Part of a small language model's weights: a variant of SOAP for these matrices.
Each number is 128 + 24 x the weight over the matrix's rms, rounded and kept within 0 to 255. Layers, rows and columns count from 0. Numbers have three digits each.

# layer 12 MLP down, 256x1024, rms 0.0854, rows 214-255, columns 320-383
126133164116171097151095151137099095126151108149111117117182103149071157130150108154115109110126150120095128139125143160132126078118141135121129121172141125129137118113154152089141160118117097
123153114138134134105133115103139105150148095157130140129137084156127156120132149145129127162131121134126140117081140128121099156126134107127168104103197125140149077127139127117137074085124164
111119089137135120122150155132169113166187084107127109113165104086112204125158179161178116126125158145138097106151100143099123176119120122147119172151142135116138109138148138103140122134127138
131094126107126127103133135149111105111088179164159119101101110152122150153091135132140157167108157158186151121154155126106164153112118118138128124089129133141181110142109131173140122136144138
158110123121131108172152141145129146095089163176140104151109124102114187194141141102134138110118125129126151170143111137122121105119143146122119106125093112100147119123152132170139139138144146
116158156128115143101112123147118098116143127140138157148128131109170176104150120098166165123101142147089123099124136105100130136115087082102156086093143112097129104111167142151128105150106115
105147147125111100132122132130106144155161152112084115123096133094148133125120125124141124126124134165092133145134108159136166139117176135152093106117107135120113116132145139142099112119130119
120132124163124106140126170099155108107136168117100121141153084092127185103137106132092114131139128132106126080109110122101102137118146105130140109124133141187087128137145071136112128121133115
132156119121119134122124156152129146132134063149159149127164160128127095120138142138096159132118141103152142153134146129101095131092130145135174147118140119132111102117155133090151131142082129
116115120113140137102106147134113117111123115093131113116106120136108127144127083117124100135122158142145133168118130124115151119137132135107133144121102161151156108097106092161107114147150125
094157114132104135087112157153119106158122133097174176143138097129078156145178108092112107132109149115130121131080142119126148120129151148143133091133128131099136142144070116104078139135114162
115115096119121144158106126083142172100131068129141092151152134139125098122137131121129114102197106100099103125122136091115122173112142104119105161129104135119128124141160140119054105092143134
126102131100129096127114139157107140165162060144089115147149144078126108104118137116110143111111082098097133119101115148080118136137083118094127153110143136111122129118155112130163128162106085
157154162094123132133162141104154142116143155143135123132087128128128116148124144137113127111088097117115115104121066091142144121131133154164117144139135117134116086112163116093060124074135149
154101108127139118149064119131129090125124130139154102094151122132149117111093147142150143128125134140083150095127132154122165085113152156102121136129130114133153153118178129129161093182143141
103156150136151122125121129130087132098156175133151089097162138117099148159119118133085087159185077127116134095113152152123092094122106073123113083080097141141190147106126117131118133109158124
127132158106145103140131125160125140092127085145122125115136114117164081138165145147131099178121135131158121143112136155078159161099123136134114122137141122079103133184143153140139148152129142
161117141152106124105129124105136068132158149155113105149087155118131131113095107167134114104152130143159134144139128124103108145084148163170124082115105121118117102172134129145096105153114128
123143137121084194160118112135135128091160102116139133157142158112116140146119149140122178128108107164113115162111099144104123156139134116137083129156144131137146155106125109166108136123129167
160111112163119124191141125119169102093112145132172121113145137169092099108120106122099172111093123134146108157125142127133138135171079089102131122128066152149158153129119173105117132116113168
159132124129148139107146101125098104159113106139110126126101153143130109106134119121117119114124113082101094109159119172086105132150141135108112166090130166147146125129134134088157111102134134
105122157131121150137167115186150114151167094132120164125125118131138133110132142125131148152136126120081145149110159143154134111156133153124157131128104121121114124123156117068162121138158146
148126084133116155148105183162079110080151150120137170094110157141154131129100137122117123145116103171187096144084102105096136104133123185151119130135107122100141133154158112116174100121103108
122120115098126123139111127127159134134130118109113102123151131092138121120110130144143126143115144107106123089119140120132116122110134152125129132180159114148131133129089140147100147133093136
099125169077170147093073112094082140059113130122126117093140087129102127137117102135095117092082081132133130138059150121099134156089112126121127099103088156104102134121155104179124147150149158
135123080142116141135101136101093088139161111107095111125147121101124146139172118138110129160093164113132174114156150133111132122152150135100130052120139090185134100112121111138124135098137127
122153084125132116140162058119121090122135121151100100145139112131123165137206136122131114146123093149117105128125097147152071114114143127139127123133077123141149122099137120148163110117117139
139113146124145115077108165127086140153139116108079130152129176115124133083114135147131151145162119092140110142149104140112117134143142107151166114125143142119136144116170130114077142127135151
114128110159081151111147096141127124116164104125177131135131106121073140126163143131155122108108129131162092156130130119140090143108166121105122114126123104125160122102099141139146107112106104
127140147134114128142132144128145117125085138142123105099134089112115116143139109104128158122102108090098130139139096150149122113109123133097124113127106136116100116123075118124088108103144155
159107167106092157122119109161105118153088172135128133145125102116129166125093105115091126110123099134103177115139111105122131143118096130121131179073134123131133148160114186082122154123128137
098145140187176137144126135128125136125086136106111137159113131141117121168142139139138151099112130139170135102125161135108124133093160099147152124094095139128167100104137119140120164101099108
103111163154133133144132133098136157122129136136160126154165170113123134092138122118138153127131165142175110128123125149137149113156166109155156115132133129124136126135141142087114153104136128
113105152101119107125130142102102098105129142133104123140083121125122123100146111143157146117163117112151130167125155122140076152145149151149129164155118133133136137147140116120129118115137123
124107105117134099125129120088133127159145098171114164108141143116160100136132136132115134123126119132129110122125103155103151181110128116082162147059120134140135111099139125093140115176142114
121193179132134095102158093123130074107162111090097124129134184155120163096117142144105150136105110164125130156118182158115095081114126137127157106128169130194129132148144155124131118110118138
160157134149133113120121110115140150127139145089151115119128157166131121094161106118136121086135135115103149139115125132095118134092136065189093128099095137138162135187101139083151139166139117
109158169139094118103103126102069104146128117139115147155146110144152123094095143150148132105089120195189123146144131119144133104099151108137141154122196117134175163171135116133122135079134163
160126113167115165124104135122126076170138127102123117158134142092144145111133101134146135166150183124095155156128125125111126153138112151139153143168113104140134116101161139113115124116099038
135110141097114080122130139146173081123112104164099115176129125151148153107149126131103101123152142123124135138133141135134158089106127100121162138143112138131149117153131067169125127102126156
113150168162116118100125154122096151162115132113168122107131136123156096130115113112120165115097148094112132133139116144101115155134120111106108130139138126158127152133171145134113139077120151
118145138121180131145133117114176194148148119121114115137127123163155140103169122141132124150110091114122139146153091135166138113147124121125119141093162120127121112146149133104160126142086137